Part of a small language model's weights.
Size: 26 layers, width 96, 3 heads of 32, MLP 384 GELU, vocabulary 8192, 3.69M parameters.
Each number is 200 + 20 x the weight over its row's rms, rounded and kept within 0 to 999. Layers, rows and columns count from 0. The size before them is the row's rms in percent of the matrix's.

# layer 23 MLP down (transposed), 384x96, rms 0.119, rows 312-319, columns 0-95
112,171,192,214,186,190,213,185,213,196,229,172,182,160,201,182,208,200,205,209,209,176,197,203,181,196,211,266,197,231,187,228,218,184,175,202,172,175,201,219,219,195,201,212,211,217,213,189,176,178,238,174,207,191,225,213,181,160,215,173,188,203,189,196,209,191,224,234,197,212,239,191,220,200,197,207,199,216,209,177,204,198,186,169,185,205,155,224,201,213,249,180,236,203,194,191,209
102,192,176,173,203,200,216,179,222,153,203,216,225,191,222,191,182,215,195,180,184,244,216,191,202,217,182,249,176,217,217,230,193,212,195,175,182,201,189,155,218,210,241,209,189,197,212,184,210,198,205,227,221,205,189,187,205,191,212,198,205,205,207,198,194,196,199,167,221,222,229,186,168,211,212,202,172,223,193,214,222,195,199,186,214,196,161,180,187,223,148,167,177,187,211,219,231
103,185,221,222,180,220,218,231,220,218,234,194,202,237,190,190,187,204,197,195,225,215,175,222,191,190,176,197,196,156,211,186,226,225,182,196,215,199,188,186,194,165,204,198,214,213,228,176,183,207,205,184,210,190,199,224,187,198,172,173,210,185,166,217,175,181,176,220,188,225,185,181,218,225,211,204,194,222,207,210,164,195,227,187,190,212,173,201,214,188,241,137,243,205,195,188,190
099,222,213,233,161,227,207,171,192,195,212,165,196,226,215,185,186,231,178,202,192,209,194,188,215,226,205,248,196,183,199,180,243,181,162,231,203,248,217,182,196,204,188,204,207,202,190,163,233,196,185,206,176,208,192,184,182,202,181,217,224,211,203,230,188,204,192,205,209,207,135,177,219,207,211,195,176,175,204,180,185,173,190,199,226,187,208,185,206,189,211,203,191,207,188,217,225
094,223,183,197,198,234,195,197,196,226,190,218,170,202,203,197,215,173,181,214,217,198,232,217,221,218,225,201,195,230,174,217,189,204,186,205,228,172,207,191,185,194,206,194,195,196,199,211,199,212,199,201,203,190,176,191,176,225,183,176,212,216,147,219,220,195,212,178,200,180,131,257,211,209,185,205,199,170,193,194,206,170,239,203,192,198,200,239,144,194,221,212,194,197,211,198,191
110,210,189,206,202,195,203,239,160,191,183,151,185,155,219,210,207,182,199,212,181,219,206,222,232,182,213,183,183,230,157,210,192,191,195,214,196,174,227,184,219,171,214,221,186,201,163,213,207,193,223,205,206,193,195,216,227,212,207,170,182,211,193,183,229,228,187,215,212,169,228,217,202,186,178,187,198,204,191,207,198,184,213,199,187,191,206,210,215,182,237,206,176,198,176,198,265
106,242,169,191,159,205,224,193,203,254,228,191,199,196,203,216,202,236,214,188,241,224,192,191,190,160,183,175,238,213,179,187,211,184,236,206,178,236,210,217,179,214,222,201,211,217,196,183,188,179,213,179,222,189,196,169,218,190,209,208,183,213,171,184,189,219,174,183,197,198,197,204,219,197,168,192,219,198,215,222,220,212,188,213,179,199,193,177,188,199,193,218,153,167,199,199,192
092,216,218,207,188,192,160,232,212,202,201,182,216,224,213,218,185,218,222,204,186,217,174,187,190,220,188,193,192,167,168,177,203,183,186,198,171,200,205,171,172,197,222,218,186,185,182,220,230,208,206,197,206,224,182,243,189,188,202,208,203,197,208,213,216,243,209,193,211,174,176,190,196,203,177,200,232,192,196,194,141,213,181,214,213,195,202,180,215,185,273,220,222,217,177,203,188
# layer 23 MLP up, 384x96, rms 0.211, rows 313-319, columns 0-95
107,183,201,242,160,229,166,226,192,202,220,208,187,186,175,204,201,170,199,205,225,138,188,221,219,180,196,179,224,190,205,185,235,216,207,223,189,234,209,195,184,209,177,185,213,193,199,205,208,209,261,196,166,190,202,191,195,212,193,234,229,175,182,208,186,213,192,219,197,178,194,215,183,181,208,201,190,203,171,189,171,208,173,218,205,208,239,193,201,164,181,206,202,209,202,199,217
099,229,203,162,202,171,192,188,186,176,158,198,197,191,155,205,194,229,210,176,226,190,233,189,217,232,212,200,207,207,180,202,197,226,206,206,202,204,191,213,208,209,216,205,203,193,232,196,198,195,221,175,202,217,181,184,214,186,225,250,200,190,214,171,228,198,218,146,226,161,209,222,153,195,209,200,197,183,209,191,240,223,223,191,197,193,176,191,178,188,205,213,186,177,198,222,174
100,194,206,193,220,194,205,176,206,193,187,220,203,206,176,196,217,188,165,201,174,208,192,238,196,222,190,201,212,190,181,216,206,203,224,237,216,212,235,192,252,177,177,212,181,193,212,209,189,222,201,158,174,198,187,197,212,191,193,174,223,216,193,230,215,193,184,204,235,164,171,177,227,194,180,198,173,191,199,205,254,217,186,207,192,153,166,200,212,199,214,234,168,186,182,198,194
099,195,222,241,194,175,206,199,251,197,158,192,196,214,219,227,200,191,209,183,197,198,152,200,224,227,203,222,209,198,195,201,222,184,192,204,154,221,238,191,201,228,221,211,194,205,219,196,205,198,196,157,204,220,208,189,203,194,207,218,167,189,226,194,178,177,206,228,219,200,163,202,170,160,203,201,198,188,181,191,225,215,214,218,215,176,197,169,242,223,183,219,208,192,204,222,183
100,195,183,179,192,215,156,238,206,248,218,211,224,205,188,174,207,179,237,198,220,189,199,248,174,191,222,218,197,166,191,178,202,192,174,223,217,205,207,179,201,197,187,204,203,177,213,209,192,192,149,191,160,213,189,206,200,204,204,187,161,213,201,183,192,221,185,229,183,203,233,200,206,192,216,174,177,182,167,206,240,200,203,251,204,184,215,194,181,201,201,195,199,199,192,198,229
100,198,217,176,187,177,236,190,206,219,213,231,217,203,175,222,200,187,196,198,179,211,221,203,147,193,179,199,210,215,195,185,212,214,235,237,199,185,194,218,216,192,220,210,187,209,168,187,221,175,189,216,215,200,206,188,222,217,229,204,176,245,207,221,192,219,189,206,197,162,180,159,206,156,221,192,230,186,206,210,207,183,219,224,206,177,177,213,185,203,142,208,206,213,210,224,190
098,207,243,195,208,200,239,199,182,202,161,185,216,195,167,194,185,198,166,209,167,221,202,221,203,177,214,169,210,188,217,212,183,187,230,193,207,213,218,169,200,223,219,171,211,180,214,233,180,209,182,205,211,197,197,225,210,209,175,229,173,202,181,191,208,167,181,198,188,187,169,205,216,228,237,199,175,204,193,165,240,189,184,180,211,211,204,183,192,203,220,203,174,196,251,202,231